Part of a small language model's weights: embeddings untied during training.
Each number is 500 + 40 x the weight over its row's rms, rounded and kept within 0 to 999. Layers, rows and columns count from 0. Numbers have three digits each. The size before them is the row's rms in percent of the matrix's.

# layer 3 attention query, 384x192, rms 0.0693, rows 100-199, columns 64-127
106:484510523518513510533593509513473489496495536504449478424485514452471516484511496527515466560549403440519569495561490470480502518486465551447547480466531493467495573506498532454520458488451487
099:510469476458492483487520549527456499554501585484503443453523481493550557553439484512526500543513459489524544500563593524542456516543497484570499534506501536487482484481499433496475457510504517
101:510449498451486534488460446471451468519550498451484574476474494532556532473588552521549469432551445485452456449542524462536522471533480517466403459490484510492426545482460510497514503443523467
103:401486439521473507490463544462559462519413396500546504431502410535492474494523491543543547548486456454494533465465498494422527536543472475544493471507547468497491467492565518457469519496546546
105:482483561497486440570456497501496468503444479515471609489503514482530565531538482549517484465479558509548538488494509484491490486481540484503491494542404509483517503435444417535542517513467495
098:488477528496495561484505525493489473555533507526560433495457478558467564470473476547416478530524499466491545515424468555540531538481492538518496499484477534444505471543525555490477509502503471
100:481482477522528507485553447562463507487507561474450579458529550451510508512479551484521471481489477480531497455508434520448527502478469529487464452429509420505499568526478458421440513564464483
095:464497483508512536437505497407542493526495473556501395515477581509523547446472468559458522533547488490517475505461472534425503488501433480486491508543551448527447500441522520482526502507511566
103:430513465490448516545499489490548522483513507578531471537474488511489483520461465460521562438567464459473499543561565473559545545554553407551552523525502465459506406479496511475436491515463457
103:445468464522512476527567467526528517412502417468462498518560482566516437473525485465475543442519465531492441456468521504473456527552454466485454530509525443520497463423514466509575529512466511
100:453505476548548453554563548483515504502574556446497485585527510496453502456473478582435533548539522509507560486473519519455490487522481449526460565502499509465514473510496524509461454478431513
102:530525497511546475493428460542484454514509457489368487503507510480482485489570538490580504483465524536469530439431512444442553529506522499543513490476537387513493485533485457549492477448529496
115:513508511564495460507471546504476491463524537489544463463388492519441554489400504558463470511496492512486510538440437507487524558503520564517540490509490505487533586542532483507485459491495487
091:481521408525421517523494508552487550485540505458500508486497464497463518547515486444495514503487551489512499453443482485491494456521524501525432529497518545562482520504397461514518477548493516
093:493481481455531512490482454434533555507482544513512518566546499476413492479538527528519591432527526515520562518475513464496500540449538480485572485546452555554511484442547541505496446569478514
106:516477472509479490511504527475453463526450506543468470507440501530483531443472488534485473551507476484533512549430537501506497523507472515502502527540467545518507565519449540495467530486427482
097:511497494428509519472551527591522444505573520615479438512503439517498485527520479494476523507533484481484486432518527504442512460480539461588528505501566550481502524509512557541459447540504509
102:482457499461495492480489410481512541465519638503456526553478431487525511535489528492468466470443481478472507442502483490525459561604473470486517534525468478431497567510496567514467528470473448
114:511521524540536516419493565449484460507527524493503510513489590445540582514505498573524491498558513508499469471517396504514427454519503520452481499497559495492533516602447531502502484536605524
090:566511537508515499540513480493453559532526472504509489523469445380405505505510475499502468527489479391551487400570537458479527556495533478496457519496493515504471461502481490559510536534432505
113:485524494492474527519494450493531507493432528452516459488564463478513565555517504481423512466588469482567468416590461504498466522507455455530552401509532514457451505473520423471509524568547514
102:500490515507507473429520569555521475533461531494482487480483481483493479430487501543493506576529439502452488529480508503504505479449553517443546485534513453476430503503446477523543520444472498
094:488482487522444513521467526467504544528524501521551472541459434517515534515431520511464471504524519444555530519473472520573480435482525512531515464509469596504496535506526491493423454508467410
105:552497437502482520490502521544494478510547502536492508478491501513491500567522426515549509465434524461518499528490487420595457463527561472491422448563505498505556484477470496502528450518511560
100:497554526530480503487434497492507502477471446507462481423503562486521483494456502531515567551528413553537530445463448555480446508522537458427463462509594449501556481502510482486563504514497459
096:543510519493485522496468518487466491504501548535558515414504489508554464505541547522493477589452468478549535447539512451483454498458574524429477507498520502511452465494439471537535472473469506
089:512446473485450506515495528531473478508439586526491479533542442612537432493466508511583484535487477519462549469528491457543506489505517472513501434479531500481555504501509506518500475520434516
104:545512552517546498508510479488478523476452578465459581486570470549506481439501468542552512512456462530469495508547445500520503531516606453461547470566560438526431510436510519541512457467525514
089:471445439471471456519506481513500488537421520465458464477437552574444514541498515503422511555437511502472464475444455446539435580490538576566474490486530525500499457477545466492523508501499506
084:465551507458520493500482477408553509486518531494452471491519427446497479449444459483463507446519553458507437434550437494549499486565442497474508467557504457484510540502507473489498442460445509
095:461407495450531492491523509465485519487437469524456474511509473482541496444478426459468503498531547477522539575571505507471469535541397492453454600504572456539554438544507449474499529494487506
089:497502437540533516447463464482481448400541452476450474465558502437576487483492454554458479513507484537526507513472447501466525497511508480521535508520466378513551461516492520477489449461487515
089:523547476527456451494501516471520474528484556537464416541576479514515513546585530581520516504504444446540500372451469489502432571504538519495502406516464481471535552474535516532508524499510469
083:517576568489525468583493560520503604552498426489523454446477438488527473475507527465556459515483504437499478538573530461514523456499500485489522481527483583501460552523507595516530518467500552
088:531536466423518470467504536520514472510506505543545500524467534503487468501518540481442490543457497506551474429565434559499493522500514526510504578516502352472471444428480542499480565506436498
096:551522492496500495513511608528524473571589602491563442472498439594494423495511545478457514453483493488522421506511496503543519503493570490538491517489572523531468510538515464507508478509509525
095:489424478544476572490487517427501473504441522498484471547507587530484531551511420578473522514516553486489504429511472525542490470500458460528529542549530480455559525470493471461486445464492490
088:461544529489451452484534499410580525522462509547538428518482459433471524496480482533517526461462550475497419441529459507541422564512462533510480509544495481487514554502487433482449501445537446
112:509474516579498488506516501482448524443482518469536476458540483499510500507556556517520504485531546477509533503474490488414467443460503511444454542479540415492497582535468480521510453501473513
095:504502471517549538493416429520475477499529481501455498514525462596555493495538497479564501510496436494451545502454551514542535481513464453486527535507466462540496479438482503496621526475524500
103:502509556508490481454522538503579509474553533587516585516557456460492482481424467491492544467497506477555515457524467505512561482466450462453510465514474462478531491514493378501463458530507464
084:522482469414494448487508476526511493462459484578442547493569519504582506482523552519461442475435488572510535496479501531429543594476491526497504444417473507536506509474515444564491544516474507
113:434496473523550473460502515482466479503478486455520523564436513507527450461525497588467478514448528524581554479439569451512493494492521501450527524560447482495542575479499432490489470501497485
104:542560478520493491479464507528474529453442516471554538502530504536519517498457499475471494572477518538498515513426502479519521449445546452480530558480479488530520464508444582529527522513444460
082:480460489494551509472549534485443437495475484471525504439535529473516516479479544599479502473447485552511520472466454481386494533535453545467466537409490477485526493476501432524514520482488483
110:536464467513450475508506495471522570572495485488480528518503489556514503497513491476456501526512477458500500550423533514570507507488567445491530488512487484534522536410417522511482550527606492
113:458472483539515583563494499472470442455524493486415492436598464455604551527540442481448423553531545457518473493460442436455550463511523489458469484510421506491495528449513531545549435489544497
085:513504470532515508487440507481504503509471490513518551501549553520515463459479511520448457569429395517531524484564459558551524544487509466542533575438559466463557396473495451527498518525480479
102:469462517472522570491518481475522420537524427505535495506531512439593497509538489583426457486455564498428494514497472488518545493570469447497485534454480474582499493522530497449432520479525510
098:516443532518488516512497513452506518562419541509527555476517578520416434482453517485452589550454425481479491436550450531523522533518424480570544521538470504494525501449546502482487477535494504
089:520553529529467484457497545484416454487510447487472493458472449478476515505523492525519501553472521549561612518526483465501534515536524485474517436509466489448503589415454494572453476475485553
093:482475472496471579513480418422509499450506486571463556514513560495507522503515499501571526430532533530484531512542539515507508553551437472453542562478511457508485491535507539492462504531522424
102:530498449511527549421515471387536530504456492506491512422530528603506477448520522467506492513493551535458467508524562491480541519535523357465501504530528552496504515515471452490408500439404500
101:541431504486514483526511484463489474481483457531504448503564500492537438456435475608505505549466480404483446490483533477491548521496461465466469518515503620457471577557542521491556484479489507
102:418533479495482542494468471484468536527567408493555504503462557458444502518498493433452495511493498483532483530541527467470527567433478513509467502552428486528506533495474574491503507485514500
099:417481441500524491487491460488510477491521552490431502615492495527522477475525423494555500520523508509463524418600559504502510506502467446499469551493522545481495478477443563486542506510435514
123:486538525486459547503496510560516448404570448498545509457489480442484509518513510513496486495447517563565429546512565489480498526529475521590502461538487485449499547480555469442470484564459489
101:484511559553526560463489500468568527464603450531551468485464539510486492542443521560466528477481532610491539474484545505503528564460451510446474545464440471482490485443486494505392515521526484
091:465554529540501472470523432473532534520502543466531578442464506484482527429490524526460501418614488498555490527450490498516435532446508497471452459506452451478525556496510409505477531522494552
106:516539541544465512454455481486486453467500482480519497518519487526426429498504533427510519545485524465494467518515468438528531435511534488461508439478559454584388511475517477482468485460471458
097:467479495455467471510525615472540463500479488495455498464530490500475458483463487497494440472523525480544520536504500422509519506525515544539556446521492505462517515499525498520457437483495435
111:495481542519528528503494550505521545542446591483465537540491455544522544464503476511479511519577502492501607476612503484489444517512420510497461572476409442531495541459499423427520493585491475
109:512485459581505519478516498465447463517546495509428495448489486491469454576413507453450501486480528498516551518483535491544491512445544516566457471491604484491480585490530495442502543477520490
112:546597496510451436497480491573447493566546497556459453436471576519471431472415507538592512499473513444472557516495490440495531461477532569579519445544564516512511535444463518512458431413528524
105:529530472478508553546493511560585484461526481477515425567548534517453527506457504479499484469510500601536507512556497535484503506519516547530551500519479462566465408481520434468442496510429508
099:522513470460503540568566524514530504500470468496487475539566488494509480469506505472450475434549511493514490526450495464498597468451499461498467479521516580460538439482514512601489459481509481
096:506543497426564421523533522470545494491505535529544460450524513530458556497498513510494525464456492494542470452517545587515467546425483548442457435397487490579479499540504511553451522522477480
107:463515547536504477493487499548469485533465532443493525500540489536488487433510543499496490501500532514471514544451500521463505488507557567509560497454472496419489518530498479461423553499494491
102:442545497463405536555468488509506501503506515456490507506499498486391483559427532459408506485478530494500529496506459486520521406564512516437529490503512494473478489485487476484463479589487464
097:513482536491393504559438485470488504495454496472466537560439497531560522505563550454472512512525504506504508492481519481509502494519468458488456457464502533517429478481474533551491444522511472
101:577491546407550483502504447506476519469558547535404480490499481479572566538499564443425574470584468539534449502460522521523498513501517471485459514539535495462562497480483505556461476524451548
109:488565415509457520510595492533467519483532472481511491488533490476468454535556468507548413497540481474499488498466481473560534520485460507484442466493473507486505517508471478523489502541549555
104:539510479570445477494560405555516529550542479523532516471466527491498495526466483478481464488463558447516545606478491557491508472525506514497379545502469501540555560571510480536467496519544469
098:465505476507501442544514420454487504508528514528505550513543529474460478531487623559559504567469545502542410499564564517486452450527507474500419512503505501505505505497514449530543532475450495
096:532524491512452544523472533544490496475554466486483427520520445504487494500532443462533490447450503517460525413528459435472535413496468543534436516491498443492413494541458446549480507518460455
104:434500489447516472540505525432473563462489596468514511468457533482461463507572477491531491480475464513527519480451450486517481440508490526548499513462439492472550511478495456487518480503506527
112:547567536510542510505439513496431455550471497455435424477509495493500526476464465496526408561492513529494587502481469526537520439468548565459442542537515493504521515499549472531464483517508507
106:482485529436464447539483499476506517544508547540454626476477481537434565486551582461502491482473373501475505477480451475519565517530418614545481490540516469521417576490513576508468512527460478
099:512497505502510515560541508519632502503569489465569540485493528500501443531586572450510514499480501478512510561521472489452467502476486520467569549498496478486497513510418488495530538490504459
114:449445465474431452492550507554494411468465483482501512522514548473505507569489470512501477473428474448564430511461524482450522524556440507471442553509552506480494465518502493493456489546491510
109:591463478519470512491517510431499485523495425514469547545531444471446512483432445539485476512575531524504544574518493461509529489505514486557506483584448486474603504477571462504495490498569460
107:521486503529477515487493539562496492544459417460477538441497526535513514495544534516484478512521438450556529511541530465553559512470578510544459451513479475477465590494593542560478519416536507
102:442522587512515510522454490505494523578533482473518518473517480563501585519547476530504505475499451525490501573475517444491491519475442497474473514501472500504499516459528487464554451558554488
099:498504493468555550529562425462416572488523501502513558532487418536449464495504486552488502488477514437546461550572538524535441523465563460506518463481436526509417539480475539532518472472450500
095:493527507496584554499415522541480550524528553502464461445493506544512531493507459533583453508496437582588506491504428432490493513473551491443528534523481542462530449466504501510508548484525565
098:482506519422490487511499544579493501579496530478542480526540469490584540521554514523531485425476444491502561532487473487458460467547425510409486458480452552496495492477461475564511495538547485
103:512557492497557581479465522483527537519474502535551532504525466444590531495533460483506531494521539575511455453464527489469524480507508485535575471491463503523524434500552359535495528527532537
110:518479462486571477519540495484559453538473483449542507490446513532483529431528494513441493500459486484514425583557480446458591518495500512483513558536416548518494543530508458473512505524511508
100:534430534510521487529458553513549541494522482529480475499428465493448515478456434465405508507515453434488553581526501435525463539461437536497490551504497527477556464450390471563495536444534488
100:491487420546419548469439548507588537455490519484523483464518500487504504558528461481519512510490473460463467508542507466455506499526442570535488495458514541491556471511526514540528427569453475
105:518585472591498527425494445520485460512495505485513532535445487517513507484488573518526555559385536521453432431468543440536486507447507524491438540569484495493480539517455509496561507531502466
111:483524484518526507457540497490537512529465599495509446514457528484518498484462477596408485512510488517563454544559553540523475465463466424516516503489460495506511565474534459451495477531481445
100:532471468527433455514543499522541434493412552485442487548481410459503530568524501518519450525507484570445544509493497604507476484546492572513482531519446452505502473448521502556469457536567587
101:482541502534503539473498535526506554507498452501478475460464510522482525561445499557493559495547492508505541507539431463448505572491504482499609487434506487391549464517478549532452495488513512
086:515503490555517434490549516500440478531517576444474457491548497468496429408485491544552426535487479502506518511484428489499530454537454528488473534556503484479490533496559479554510473499498518
117:481537527503437469454419463567433541477577530552465476427524534522449495523406496561514466491533482444479550502467494486471504500516484510473535483464540462512544535516470493466486472481516498
088:462473525482510506570553568512566487483517463505494468479456458512546580562515458557549533523507499517510534498523484459478503506513556478564556466434513432473605474476451519562488472499532543
089:494565520501526519535547567507478528477483483471513528464497598556443494502484486465505530499486486422528476507523446462427522509467546506578549488450458580560543481519525582504512573470487426
090:497552535524500422437553471540513522451453516509490466488540563538524502524546533522582590482488541495541510419471539514444449495508493526484542512505480577447459481539491422417463483505497530
090:495475457568500482539495425472534500472557568493455452544497420449475497518541456465474560485560566488457539466456484554455489460486515542506483542516434443507490503476479515442528564461496529